config.toml
n_layer = 9
n_kv_head = 2
activation = "tanh_gelu"
norm_place = "pre"
rope_base = 10000.0
rope_fraction = 0.5
init_std_down = 0.0
lr_head = 0.00633
decay_fraction = 0.862
decay_shape = "square"
doc_mask = true
train_tokens = 84460000
steps = 5156
Each number is 50 + 15 x the weight over its row's rms, rounded and kept within 0 to 99. Layers, rows and columns count from 0. The size before them is the row's rms in percent of the matrix's.

# o: layer 4 attention output (transposed), 128x128, rms 0.164, rows 78-104, columns 0-127
# v: layer 4 attention value, 128x128, rms 0.19, rows 79-105, columns 0-127
o78 104:66 26 48 70 47 28 35 46 62 56 32 34 94 52 41 38 44 46 44 35 70 31 39 21 41 48 59 50 77 60 55 52 60 38 36 53 80 52 61 34 62 36 76 50 44 56 73 50 46 09 37 56 33 41 67 30 53 25 32 25 27 78 57 60 35 30 37 46 69 49 47 39 38 17 47 59 52 56 62 49 72 48 56 34 58 66 49 40 45 51 22 56 37 48 46 50 29 66 60 87 39 32 68 47 48 77 58 40 44 57 36 53 51 61 60 46 73 69 38 67 46 67 63 52 43 57 52 46
v79 088:51 31 16 36 87 44 55 72 38 30 39 41 61 58 65 42 69 49 23 40 38 41 21 72 58 54 35 32 63 43 71 35 50 39 66 35 58 66 46 38 11 50 47 68 12 50 49 67 70 52 55 36 37 35 69 36 67 69 60 64 66 53 42 38 47 25 69 36 39 37 64 46 61 59 53 60 39 58 60 38 49 46 56 70 37 70 66 44 49 46 55 52 49 58 64 58 42 48 42 40 59 42 68 71 56 32 73 41 40 62 33 44 27 50 62 47 63 78 62 48 34 72 46 23 58 10 48 65
o79 090:25 50 58 68 32 43 52 38 68 36 47 47 54 62 51 70 42 17 31 22 57 79 89 31 53 56 82 43 45 51 41 70 56 39 51 64 52 54 36 42 46 37 46 56 65 50 68 30 28 51 68 43 60 35 39 49 41 66 63 18 69 70 66 54 59 27 36 55 36 33 51 74 27 66 57 41 67 41 39 56 20 47 48 45 37 38 30 47 55 60 68 26 33 54 26 31 41 50 64 39 48 47 27 52 34 58 41 29 81 38 59 53 71 37 45 38 57 30 49 61 59 62 44 63 34 55 64 12
v80 099:54 51 35 23 45 56 64 51 54 66 47 68 55 34 40 41 41 55 37 41 27 53 53 29 76 43 76 59 58 37 55 38 60 55 70 50 29 35 71 73 36 34 31 39 70 44 27 52 41 51 29 42 52 49 65 40 66 46 40 31 50 65 51 42 37 46 60 35 58 26 36 23 59 33 34 56 50 53 44 71 16 55 52 77 65 49 72 71 40 55 40 72 67 42 32 33 39 88 72 51 53 29 51 21 62 53 19 51 56 32 65 46 45 35 28 50 52 34 34 49 64 22 63 66 59 44 12 58
o80 094:29 27 68 79 61 50 48 60 29 29 66 52 59 67 35 43 63 69 22 51 48 57 37 43 43 54 41 28 47 65 38 56 45 55 68 42 53 64 54 53 54 45 50 41 45 65 66 40 54 52 83 49 36 28 06 50 33 45 49 67 40 38 41 40 60 50 54 66 90 49 40 22 48 32 73 37 25 28 33 51 57 56 10 25 86 49 50 70 49 40 64 23 41 34 77 42 55 46 59 57 41 48 41 33 34 51 40 46 28 42 56 63 51 51 70 24 61 60 52 56 45 42 46 49 41 75 29 58
v81 112:50 27 55 48 62 62 72 62 43 60 57 42 79 58 55 23 29 85 23 68 48 44 48 64 77 65 45 53 52 73 72 42 50 59 59 45 41 44 81 67 52 76 46 65 49 54 46 44 67 50 42 11 49 50 44 49 52 65 53 35 71 70 44 37 51 90 59 49 64 40 70 40 51 62 65 49 87 33 28 78 54 44 37 56 74 46 39 54 36 58 49 57 58 54 11 57 35 74 40 59 50 57 66 60 34 53 56 48 70 37 56 56 47 29 67 45 25 40 58 66 47 45 18 46 42 48 30 55
o81 107:45 52 74 74 46 39 53 42 47 57 62 40 72 69 48 62 44 31 70 53 42 24 52 25 60 58 20 42 74 29 23 52 50 70 62 57 55 43 61 86 41 40 65 55 55 57 61 61 52 39 74 64 31 60 43 60 53 53 65 31 29 79 50 47 56 42 35 65 54 49 68 50 77 35 47 42 24 42 40 51 44 29 68 46 55 70 42 60 59 23 62 24 54 71 17 83 38 37 55 39 32 34 42 44 47 18 62 72 72 78 56 51 52 49 43 46 80 51 51 25 64 45 41 32 46 50 43 58
v82 118:56 84 47 73 46 50 18 52 42 35 67 56 59 56 35 35 20 60 43 59 82 42 29 35 42 48 41 25 62 69 42 79 19 74 68 18 35 45 43 26 45 53 37 58 64 27 55 51 45 43 57 59 46 66 43 87 64 56 57 63 51 37 63 57 54 40 40 42 49 38 43 57 61 47 84 57 55 38 29 33 53 64 25 59 69 76 42 64 53 57 45 67 30 75 46 45 67 65 60 61 61 69 48 40 48 44 37 41 81 44 44 44 51 48 49 36 70 22 58 52 30 68 72 46 51 68 41 36
o82 109:73 28 48 16 34 54 57 40 38 39 62 31 45 22 36 45 51 74 68 50 38 24 54 60 89 70 38 49 37 44 37 26 49 34 72 43 73 41 41 26 50 66 61 32 65 63 42 23 46 41 52 54 57 54 36 53 59 59 58 33 51 32 64 38 69 58 44 45 61 43 56 18 55 56 52 71 67 60 53 27 26 56 45 28 35 52 67 50 62 46 52 61 70 23 40 49 24 59 32 59 32 60 41 55 42 57 35 69 64 40 73 30 51 32 26 42 70 27 48 47 34 36 78 52 48 47 23 63
v83 096:41 44 49 48 78 45 64 62 35 72 53 57 56 23 21 56 76 46 37 27 62 49 26 49 77 62 43 99 44 54 77 68 66 50 37 53 63 52 55 42 50 41 38 59 46 35 50 52 40 36 47 40 56 63 60 40 64 83 43 55 52 35 28 68 40 58 44 60 66 78 42 51 53 58 53 52 28 35 52 53 43 40 37 28 56 37 43 53 62 50 56 42 57 34 72 25 45 16 41 73 50 34 88 51 35 38 72 32 53 37 28 57 74 60 67 37 41 47 31 35 23 50 71 30 33 48 61 53
o83 091:62 89 60 29 55 88 59 38 31 43 50 60 78 36 83 56 32 36 45 55 46 46 61 52 56 55 80 56 40 59 42 48 27 45 54 69 45 54 60 27 30 38 46 53 54 44 66 48 40 36 60 22 64 45 34 49 65 45 71 46 24 42 59 68 53 59 24 23 22 24 42 51 61 52 48 58 46 55 47 39 29 46 41 89 57 64 53 48 20 65 39 29 68 46 40 71 57 37 62 66 21 35 31 43 50 57 49 57 53 58 38 62 35 71 47 54 36 49 56 70 41 55 22 41 81 53 47 34
v84 111:57 28 37 31 36 75 62 39 30 18 60 25 49 43 63 42 55 41 44 72 57 43 21 61 74 67 38 28 25 74 43 51 80 46 36 38 73 46 33 36 58 80 35 37 31 40 43 63 60 68 50 43 33 32 44 41 39 45 51 46 66 47 60 65 61 59 30 46 41 75 56 75 43 68 59 59 39 78 70 47 66 64 35 53 49 51 61 67 64 22 33 32 36 35 68 32 24 30 29 47 76 56 71 43 76 54 56 59 44 30 55 47 64 45 40 54 70 58 62 48 34 27 46 60 47 39 42 53
o84 103:59 42 38 36 55 21 46 66 26 57 55 37 55 45 64 66 49 71 60 55 78 75 44 53 54 53 45 55 29 19 45 48 29 77 50 79 64 44 57 61 37 37 56 56 48 32 34 31 78 28 13 55 55 52 52 55 40 56 48 29 63 35 40 50 67 61 56 68 18 50 49 66 66 54 21 67 54 26 74 38 62 37 35 37 54 56 39 33 41 63 55 48 47 56 75 52 65 40 61 57 24 47 71 65 63 39 40 50 46 80 58 72 54 54 42 66 25 51 39 83 44 68 65 70 27 59 50 35
v85 110:37 57 77 55 29 25 52 46 39 35 43 55 43 37 50 42 64 43 31 32 58 49 40 38 93 51 64 52 44 13 41 40 73 57 73 45 65 41 31 67 74 38 21 49 49 54 36 60 34 81 43 46 57 42 49 57 53 41 32 50 31 67 52 60 49 51 37 73 53 37 40 73 41 55 29 46 41 63 52 74 62 34 57 40 56 66 68 52 67 47 68 80 85 45 28 53 34 53 56 53 37 57 48 64 54 38 55 37 32 79 63 43 50 65 78 57 39 59 25 77 46 13 59 47 51 36 37 63
o85 105:67 56 51 84 64 49 52 70 59 61 43 70 69 56 66 68 27 54 21 62 61 67 31 31 41 54 65 39 26 31 60 59 52 41 22 52 41 80 52 72 66 56 62 63 30 49 51 24 29 27 56 53 68 59 41 29 48 51 47 67 39 16 62 52 34 37 78 42 88 46 45 46 43 73 34 46 46 51 54 61 58 50 45 61 51 88 43 36 44 43 42 58 78 55 39 34 65 77 51 43 49 65 66 53 24 63 42 56 36 41 65 54 33 56 66 65 55 36 50 47 33 55 34 35 51 39 31 22
v86 104:55 46 60 38 39 52 64 33 42 65 43 40 49 57 55 58 49 41 50 58 16 68 52 49 59 57 36 68 31 41 40 32 65 46 45 60 48 37 64 60 19 21 38 43 31 26 44 43 67 49 50 51 52 53 47 28 49 57 39 62 33 52 56 65 65 38 58 51 41 38 44 60 51 53 07 78 25 50 36 51 36 57 35 59 75 27 24 40 78 54 69 58 29 74 33 39 40 41 55 48 61 43 51 36 60 25 31 57 39 51 26 52 30 47 19 38 59 53 45 26 57 65 83 84 55 29 56 89
o86 100:34 61 48 44 97 55 53 51 57 33 30 57 51 42 55 38 69 34 24 43 14 36 46 63 38 46 86 61 67 82 76 69 68 46 68 60 77 48 50 57 55 27 23 49 35 75 59 18 43 64 36 75 43 68 31 42 34 56 32 37 63 55 45 60 13 39 50 51 59 41 43 63 45 61 52 52 22 42 50 62 44 47 39 43 74 72 55 50 60 68 53 77 54 33 66 63 38 45 42 49 36 42 51 53 60 53 68 48 53 41 49 28 61 53 58 51 54 80 70 72 57 68 45 49 43 68 50 49
v87 088:77 54 12 33 56 51 58 64 46 34 55 61 50 37 36 59 37 68 41 42 32 62 36 67 85 75 66 48 41 05 60 52 35 38 45 61 42 57 32 58 52 19 42 24 46 54 73 65 35 38 51 49 28 42 63 45 35 65 40 49 62 65 55 67 66 51 72 50 64 51 75 44 45 48 32 50 46 55 62 66 59 55 29 35 33 50 56 53 45 31 61 68 82 44 57 48 26 38 32 67 71 71 40 39 35 34 77 24 55 47 24 69 47 67 49 33 36 35 50 43 61 29 39 51 47 43 45 77
o87 087:46 62 81 35 70 70 45 72 51 59 67 34 54 63 59 46 37 22 43 38 52 53 65 57 28 58 73 43 42 68 53 24 41 53 38 48 43 44 33 60 47 43 57 64 73 23 63 34 63 40 39 44 71 49 58 50 83 38 38 31 54 39 41 68 62 29 34 38 40 26 50 47 45 39 36 41 50 41 49 45 49 41 39 44 40 54 87 60 86 45 69 53 49 45 58 47 66 54 59 48 46 56 29 30 90 18 35 40 13 34 61 51 28 48 47 50 58 56 22 23 42 34 46 67 60 55 37 20
v88 104:26 48 37 45 60 48 60 43 82 70 37 65 28 72 76 41 26 53 50 50 51 77 71 62 90 49 56 33 67 47 49 26 56 69 86 61 55 78 62 56 28 45 41 37 33 47 56 39 47 76 66 41 67 48 66 47 41 64 40 45 70 63 34 28 41 44 42 55 75 81 57 51 52 94 40 24 64 50 36 43 38 50 41 59 50 43 35 50 58 40 63 51 72 59 46 31 75 59 40 60 52 57 51 47 45 47 56 24 62 40 47 58 49 46 33 49 10 49 39 44 61 37 50 36 38 55 50 75
o88 101:33 55 64 35 24 39 50 72 27 48 30 61 27 74 45 75 36 57 24 49 27 30 65 53 44 92 61 66 48 77 51 60 51 69 19 53 48 65 43 66 73 39 56 59 39 57 52 45 71 42 53 50 27 48 57 62 40 57 59 55 51 63 58 62 59 51 61 51 35 47 67 60 30 37 39 64 19 57 44 70 57 26 52 30 43 34 49 56 68 48 47 56 53 66 52 46 56 49 47 66 39 55 34 56 58 58 51 50 34 57 26 36 13 69 63 62 99 34 65 44 54 40 38 39 61 45 41 71
v89 114:43 59 31 69 31 77 49 63 50 40 35 60 42 38 48 56 64 56 97 14 36 42 55 28 27 46 64 55 26 64 53 62 65 35 50 59 49 62 72 49 52 52 59 58 68 52 42 59 71 64 53 62 58 38 70 37 59 50 38 25 57 46 64 73 22 41 67 38 60 38 19 62 62 53 36 40 51 70 62 38 18 39 70 89 64 65 50 43 21 35 44 87 59 52 58 59 22 58 46 46 59 32 64 62 28 45 42 45 41 52 41 46 36 50 35 42 43 64 50 57 50 69 30 68 57 47 70 59
o89 105:52 48 23 68 58 37 61 49 69 56 53 68 28 67 49 73 78 42 43 63 58 79 42 46 49 61 54 36 75 35 50 63 27 44 41 62 53 45 55 39 45 41 65 54 62 63 34 47 11 67 54 54 43 59 40 57 61 06 31 44 44 49 43 49 79 69 46 35 34 52 50 43 29 64 67 49 14 45 17 27 44 64 36 57 29 46 49 51 46 90 77 47 42 29 58 33 38 61 52 56 47 37 40 26 44 42 64 50 41 53 66 34 52 76 67 66 45 54 45 59 71 41 50 59 64 50 85 50
v90 112:42 38 74 40 31 87 44 56 57 58 60 44 32 41 69 50 37 53 58 34 66 64 76 21 56 50 65 43 65 44 34 67 66 62 69 58 49 70 14 60 50 49 83 43 58 34 36 57 39 86 42 41 45 55 52 42 53 57 30 46 45 70 45 11 48 48 33 55 56 56 83 49 60 64 50 28 66 64 70 29 35 73 54 43 40 45 64 51 54 68 67 37 54 40 49 51 65 65 32 50 45 53 54 28 58 54 64 70 47 51 78 55 50 49 24 38 52 55 35 64 54 26 35 59 14 60 75 69
o90 105:46 58 40 41 32 43 25 54 59 57 60 56 57 65 53 42 41 72 26 63 37 48 28 71 56 58 63 65 26 36 58 58 32 60 34 41 51 49 58 65 67 57 35 69 51 60 51 48 55 55 37 27 16 64 64 44 27 64 42 57 60 62 30 50 58 59 31 43 45 77 28 48 56 58 32 35 52 37 56 44 72 66 13 25 58 62 24 55 68 39 42 51 24 41 37 44 28 56 48 76 84 64 69 37 50 23 25 42 66 53 26 65 25 69 37 56 93 38 37 50 42 38 54 44 63 47 50 53
v91 117:53 45 49 62 25 52 53 68 47 74 24 53 43 51 16 52 75 86 35 40 38 44 44 54 68 40 44 50 56 41 53 47 35 57 53 35 40 49 61 46 56 56 64 39 63 38 71 43 29 68 24 36 60 60 54 42 59 51 37 21 55 76 43 73 76 58 50 78 60 36 47 39 61 61 60 41 27 20 51 56 38 22 64 56 68 40 66 28 46 29 53 69 63 34 47 57 29 79 72 51 36 57 23 60 22 47 50 58 51 57 51 54 38 49 62 68 22 45 60 21 52 24 64 57 30 77 41 56
o91 104:46 56 45 48 68 48 60 65 39 57 34 33 42 45 29 60 45 58 59 63 37 54 05 48 76 43 50 39 64 51 67 39 72 52 47 62 61 56 46 63 26 31 63 54 46 38 75 57 38 44 94 39 60 63 42 50 23 45 66 59 00 35 30 63 44 57 37 65 51 79 75 31 38 35 59 59 56 25 37 70 46 49 64 56 60 44 58 77 53 27 61 38 72 54 21 36 45 52 58 60 54 62 22 73 47 41 60 32 46 37 57 48 45 80 41 50 65 62 46 29 40 43 51 25 61 44 54 37
v92 104:19 34 54 20 46 32 47 56 67 64 63 31 28 69 54 27 63 72 83 49 51 28 55 33 62 48 48 41 79 78 43 33 52 42 31 66 33 49 67 48 43 57 56 25 77 28 41 61 63 46 50 23 51 78 30 48 35 67 49 55 24 50 58 25 58 36 61 57 56 55 46 60 40 55 52 49 52 42 66 67 64 50 36 24 66 15 33 55 32 52 54 13 32 51 72 62 65 59 61 40 35 46 26 47 64 76 50 55 51 46 56 45 44 47 53 54 55 40 62 41 61 36 19 51 54 57 56 77
o92 104:50 43 60 52 32 72 37 86 42 46 43 37 59 52 57 57 89 57 36 41 36 46 38 57 42 31 22 36 38 55 62 62 56 70 31 33 71 60 70 26 57 50 33 61 43 21 60 65 53 47 50 72 41 46 59 45 43 24 59 44 36 52 48 58 36 23 39 82 31 40 78 60 58 34 51 47 61 21 38 54 61 53 42 36 45 64 43 49 49 43 36 81 63 77 46 46 55 26 49 46 51 46 99 46 43 60 58 48 79 60 17 67 48 50 50 42 57 54 52 24 56 47 63 63 37 29 67 51
v93 099:69 37 36 36 54 38 48 48 60 54 40 29 59 64 41 54 64 31 45 60 30 36 52 56 50 58 53 39 09 68 50 51 50 66 37 42 50 66 54 68 51 54 57 54 40 49 66 36 25 52 42 64 36 91 59 38 54 21 45 63 49 49 41 59 40 41 56 36 46 62 36 60 42 36 59 54 48 55 63 55 73 51 91 30 70 41 60 38 37 00 36 76 33 41 66 34 55 26 53 31 54 92 75 37 44 43 40 41 24 71 52 74 42 68 57 56 53 57 69 39 44 50 51 41 78 58 32 54
o93 096:45 39 80 57 66 66 54 52 53 31 56 72 58 24 54 53 45 42 58 20 65 82 39 49 52 54 32 45 54 47 77 62 53 68 47 61 52 33 28 64 46 52 62 27 52 71 41 35 56 33 55 47 62 37 69 36 44 68 37 34 49 25 41 51 49 38 73 23 57 68 54 56 31 32 63 86 35 47 28 37 72 37 82 66 44 70 79 80 25 47 79 60 67 84 62 56 58 34 33 50 71 49 52 57 45 43 43 44 39 50 31 53 58 43 43 56 27 55 47 62 77 54 67 41 39 47 70 50
v94 101:73 62 45 46 54 64 59 45 38 33 23 44 45 18 21 38 42 60 48 31 70 45 28 66 74 59 38 78 22 26 73 45 62 42 38 64 56 61 52 35 60 72 31 40 39 53 72 38 47 53 65 50 52 49 44 76 27 40 70 64 54 79 35 45 50 66 46 40 70 38 77 50 32 58 55 70 58 57 54 55 39 84 41 81 38 54 63 61 81 50 60 51 43 37 41 69 52 34 42 55 65 52 90 38 49 42 47 57 60 38 62 58 36 59 37 42 39 34 42 34 51 33 34 80 38 41 32 63
o94 101:55 47 31 37 34 45 24 57 41 66 59 57 52 47 66 60 33 42 54 56 88 46 48 56 41 75 30 49 50 58 45 42 55 48 49 56 48 50 54 50 24 08 60 45 63 63 56 60 56 45 59 47 65 51 65 53 40 62 40 50 68 55 50 65 43 40 61 58 47 46 79 44 44 69 50 33 40 36 87 38 47 48 19 45 53 68 75 40 54 46 66 25 77 63 56 70 57 73 75 44 37 59 33 59 78 09 54 68 50 36 48 72 44 50 63 80 80 42 57 66 49 24 34 49 65 67 29 22
v95 114:46 57 43 39 44 66 44 40 45 50 62 46 44 39 67 70 41 32 64 78 55 47 30 68 67 89 56 56 49 38 40 40 58 60 44 18 64 39 41 21 70 54 42 67 55 61 48 64 63 44 55 54 48 45 58 67 61 41 67 77 56 74 45 40 40 62 49 67 24 27 78 61 68 45 68 58 70 67 48 26 53 64 48 39 34 71 56 50 33 60 50 47 19 61 53 58 50 67 08 55 54 43 59 40 83 53 51 64 64 03 49 32 49 41 47 29 64 33 41 78 71 37 44 66 47 56 40 37
o95 108:54 50 67 46 43 33 23 70 50 64 75 40 70 57 59 40 42 51 55 32 71 41 73 66 56 53 42 34 49 31 40 67 58 67 53 33 18 68 52 63 82 56 58 37 61 57 42 59 49 57 52 41 62 49 44 52 46 60 69 37 50 28 30 41 62 76 62 24 51 55 40 49 40 52 24 71 63 67 93 62 35 57 26 17 65 55 49 49 59 50 53 37 45 35 56 71 43 52 64 49 44 73 59 61 74 38 49 64 60 48 78 56 88 50 68 61 54 53 33 82 24 37 56 75 41 64 69 50
v96 101:63 61 53 55 66 55 62 39 54 83 67 65 33 79 24 71 43 12 76 62 50 33 68 43 56 59 21 58 60 33 61 34 59 64 15 67 46 59 72 43 59 47 84 37 72 39 50 48 44 66 80 61 61 59 40 77 88 45 38 52 38 42 44 60 26 56 52 28 32 47 25 29 63 45 58 40 35 52 36 57 49 45 67 58 65 57 70 52 40 62 58 30 43 54 40 62 37 56 61 53 36 52 45 31 34 43 48 39 53 11 74 32 56 39 43 71 44 52 46 48 43 60 52 52 51 54 31 41
o96 099:47 33 62 54 51 59 49 74 40 69 44 32 57 39 42 48 57 49 45 53 60 42 27 74 37 44 47 40 60 75 39 68 44 29 65 49 38 66 59 44 56 73 00 44 62 77 30 76 52 52 43 09 54 52 30 48 40 50 79 47 37 27 55 20 51 56 59 53 50 64 59 29 25 53 97 54 49 59 61 44 41 36 65 55 53 54 49 76 57 58 63 52 59 38 46 19 60 50 56 68 60 37 40 48 38 54 43 70 40 67 34 67 77 52 51 36 39 57 67 46 62 46 48 29 44 83 51 68
v97 110:57 76 65 76 51 58 33 38 56 48 71 61 27 35 29 48 44 78 57 53 54 58 37 48 57 42 80 36 67 35 60 55 04 28 58 54 44 78 61 52 57 39 60 39 67 73 36 38 66 52 41 47 43 72 43 69 48 34 50 46 37 68 84 42 51 57 41 59 54 31 42 36 34 58 67 41 67 83 50 54 37 56 67 60 53 36 53 47 39 64 57 60 62 22 27 63 39 62 34 19 55 50 49 73 47 44 40 51 56 45 69 57 33 51 19 33 54 53 78 66 81 19 61 53 48 58 36 48
o97 107:36 54 68 70 40 50 47 36 33 52 69 54 38 23 50 72 67 43 71 43 65 55 46 46 41 52 10 26 29 46 61 10 55 34 39 34 52 56 42 45 41 53 63 48 54 67 73 56 46 71 45 45 39 49 60 64 45 29 36 57 39 23 27 69 47 46 61 52 56 71 55 31 40 44 56 00 58 74 58 48 61 50 30 31 60 58 25 55 80 40 64 48 40 26 70 49 62 56 35 46 73 68 39 48 53 52 55 54 63 64 42 41 28 42 36 70 75 49 29 26 62 35 44 46 42 63 57 62
v98 104:37 56 55 57 49 71 56 57 66 48 53 63 18 72 58 57 34 37 62 62 64 67 53 72 46 34 39 66 37 47 35 67 58 47 52 45 64 65 47 31 44 96 56 54 16 28 49 69 74 71 50 56 53 43 53 49 68 30 57 30 38 16 67 46 48 42 17 35 57 28 56 57 70 74 53 29 36 17 79 43 41 37 55 46 51 57 24 71 51 50 57 33 46 59 55 66 70 43 39 41 33 40 69 53 31 57 43 70 52 30 57 50 31 50 42 52 41 49 34 79 62 37 69 57 56 26 69 43
o98 101:67 43 39 39 11 29 53 50 63 63 52 33 33 47 79 44 37 46 50 73 26 73 64 50 55 56 62 69 46 68 49 68 63 43 56 72 38 65 54 67 61 35 49 55 52 55 30 55 24 46 40 51 18 50 53 61 32 53 45 49 50 52 18 46 64 59 55 68 42 34 49 46 70 64 45 26 66 56 42 61 71 32 23 34 23 33 38 49 55 63 43 48 64 34 26 11 41 41 27 51 57 26 43 53 48 60 93 57 68 50 51 68 61 54 66 68 25 42 74 67 48 50 51 38 58 45 75 58
v99 107:65 58 34 47 56 85 41 52 76 28 48 23 46 44 45 38 67 72 46 56 52 38 64 39 50 24 50 60 32 53 20 61 47 73 72 39 36 47 01 69 66 64 75 46 45 45 55 42 29 43 49 64 44 56 49 44 61 34 50 52 53 42 33 67 56 36 34 47 68 59 61 49 63 72 56 25 49 39 37 34 58 52 60 44 51 35 53 74 80 43 35 58 65 55 51 44 61 63 57 74 49 56 61 36 46 58 40 33 19 73 53 67 60 72 57 43 51 60 07 55 66 54 58 30 45 70 42 87
o99 099:62 54 72 54 39 38 21 44 47 40 73 65 48 50 54 50 35 85 44 64 24 47 38 43 62 43 46 54 62 34 49 50 57 33 39 44 64 54 47 77 36 44 70 65 61 59 38 58 59 55 26 62 53 24 91 41 57 91 48 51 63 44 57 34 45 79 54 46 43 46 39 41 50 61 53 61 57 27 18 47 61 45 39 67 47 53 66 63 30 44 45 57 44 39 25 40 63 55 67 43 48 38 53 33 60 44 12 48 29 24 63 64 33 80 37 53 52 30 48 68 57 51 87 23 50 28 26 52
v100 119:38 45 69 45 36 46 43 28 37 41 37 61 61 56 53 54 46 58 57 41 66 45 73 31 39 63 43 68 56 43 46 63 61 73 48 29 44 01 47 37 46 46 44 61 68 43 58 67 51 53 59 81 49 57 25 50 82 38 38 40 37 63 45 66 61 35 58 56 70 24 26 43 77 38 51 26 92 67 45 44 43 72 35 45 77 79 25 35 51 40 80 66 73 47 48 50 64 36 42 65 56 66 43 43 63 66 41 46 59 25 49 33 46 61 46 53 72 43 58 80 42 36 46 64 70 38 64 54
o100 117:59 15 38 63 52 66 68 58 51 47 29 47 58 44 58 41 65 29 51 43 36 65 24 68 68 54 90 30 42 39 34 63 77 43 67 39 32 67 56 49 73 70 48 40 60 40 46 44 61 53 41 57 45 63 44 49 51 40 22 65 23 39 44 34 58 56 53 52 51 45 51 23 33 61 35 68 57 89 51 16 57 58 51 27 45 53 68 44 59 42 66 63 67 53 36 69 16 46 68 38 43 25 81 50 37 40 70 53 45 55 53 42 36 49 59 57 57 58 42 69 22 50 58 50 77 65 27 75
v101 110:40 40 46 50 32 47 38 39 76 28 45 57 38 57 43 39 63 30 37 65 48 73 86 48 41 36 68 52 67 22 44 54 42 58 23 47 48 30 49 51 26 57 57 50 40 49 51 49 48 73 36 50 47 41 89 53 13 90 54 32 43 36 34 61 16 45 66 44 76 74 54 55 48 70 52 29 37 39 50 52 45 32 62 60 57 37 39 57 19 48 46 28 40 58 41 47 73 45 49 49 62 31 56 42 51 35 91 20 48 39 65 50 37 42 56 45 28 52 49 50 55 68 36 44 29 48 46 78
o101 108:73 27 32 51 54 68 30 73 45 50 49 64 35 82 28 57 46 51 53 31 29 33 52 61 43 55 74 53 52 60 63 80 21 68 50 45 38 24 64 76 36 51 46 60 43 64 41 61 29 58 45 33 58 56 53 44 77 53 44 54 44 59 76 46 51 37 70 61 55 31 49 86 66 49 75 33 63 56 30 78 56 13 36 52 55 29 64 62 49 48 67 45 57 54 72 24 28 45 51 55 52 37 49 56 49 41 46 41 52 68 51 73 42 90 40 75 54 39 39 42 22 43 58 51 53 34 67 58
v102 097:38 37 70 49 57 69 54 55 31 44 36 34 52 57 61 20 41 29 44 58 43 37 80 39 61 48 49 61 33 26 41 48 56 43 84 66 60 67 44 74 47 63 57 35 38 54 43 69 47 71 60 45 42 40 56 72 37 25 39 41 45 43 47 67 40 44 20 56 50 53 38 41 67 56 47 31 25 51 16 49 65 46 69 28 75 44 53 62 48 29 51 45 77 66 23 59 62 54 64 39 34 81 47 69 64 31 50 55 38 71 50 67 58 59 78 57 15 20 49 61 57 45 15 50 51 43 51 72
o102 093:49 59 38 63 39 42 26 56 45 74 74 40 55 68 48 57 51 56 52 50 53 38 45 25 35 62 35 55 56 44 46 52 57 54 48 78 46 68 41 62 71 48 52 68 62 69 24 49 46 41 24 70 34 55 58 42 53 78 52 37 20 43 60 37 39 30 75 67 67 63 51 54 45 81 27 43 52 45 51 52 71 30 84 59 46 73 59 64 50 51 42 47 52 75 40 49 38 44 35 51 58 24 80 44 35 42 32 52 46 59 60 37 06 78 57 42 41 61 76 55 62 38 54 26 73 13 38 32
v103 113:77 55 40 31 44 66 33 56 52 45 71 59 61 51 61 45 59 38 57 30 43 54 51 54 45 53 44 32 41 77 38 55 42 63 33 43 47 59 81 43 44 46 89 87 52 41 61 47 87 48 54 63 53 59 43 39 34 66 54 62 64 39 78 37 64 36 47 63 19 54 57 54 50 13 40 62 76 20 57 45 60 29 59 52 54 55 58 60 37 74 36 32 32 56 71 36 54 23 34 30 30 63 46 36 38 69 23 50 32 60 50 52 53 40 19 27 30 43 58 38 54 75 72 57 41 47 46 47
o103 102:52 51 58 40 62 76 48 43 76 49 74 53 25 47 58 80 33 65 52 47 51 40 49 77 57 37 51 69 56 68 75 58 73 49 75 61 35 30 46 42 65 65 52 59 30 61 55 49 22 43 46 51 28 58 49 53 62 37 45 62 70 56 17 65 72 66 42 43 55 56 44 75 57 35 59 66 23 46 68 35 61 70 76 29 82 48 44 47 50 76 49 42 43 31 33 29 55 26 64 40 35 49 61 51 60 43 54 34 75 45 51 27 72 53 16 22 45 58 32 64 53 50 60 45 42 50 82 41
v104 091:42 48 35 55 46 53 59 50 96 70 45 74 50 39 49 61 47 37 44 56 49 39 41 56 48 62 58 59 43 32 60 47 74 34 53 60 40 63 65 18 68 64 71 40 34 56 57 46 50 65 68 64 45 42 31 46 62 35 47 48 33 44 33 59 60 59 48 74 45 60 56 37 62 51 41 58 09 52 55 41 45 77 50 52 46 33 62 40 51 25 64 36 66 23 48 42 13 43 75 46 56 52 23 52 31 54 30 37 31 44 32 59 42 62 68 84 73 85 58 30 70 39 70 20 56 75 58 56
o104 093:64 66 59 45 38 57 54 68 63 51 31 29 23 66 57 35 72 54 74 48 49 92 37 49 39 40 66 67 65 66 65 53 51 66 47 16 52 60 27 40 34 55 20 67 64 49 83 52 68 41 28 45 61 42 31 61 09 48 51 35 33 31 58 58 46 43 46 55 34 65 58 48 34 57 71 47 62 44 56 36 62 54 55 75 33 64 32 65 48 67 35 67 24 61 45 61 67 38 50 43 45 62 22 45 78 74 53 34 26 45 64 53 63 75 59 51 46 57 51 53 42 68 37 34 40 50 33 67
v105 098:51 27 72 36 34 52 35 48 67 68 90 62 40 68 51 52 21 69 42 64 43 40 47 45 52 58 50 26 43 72 14 66 48 60 49 51 57 38 47 67 57 65 54 56 35 46 74 36 42 54 69 61 29 55 48 70 36 48 69 36 48 76 55 33 57 35 55 69 49 46 47 51 56 47 41 69 58 38 74 65 53 54 54 38 51 56 56 56 27 50 16 21 26 60 31 51 70 66 56 53 23 54 10 61 89 47 47 42 50 43 32 44 67 47 26 59 53 39 46 77 67 62 59 84 47 41 43 41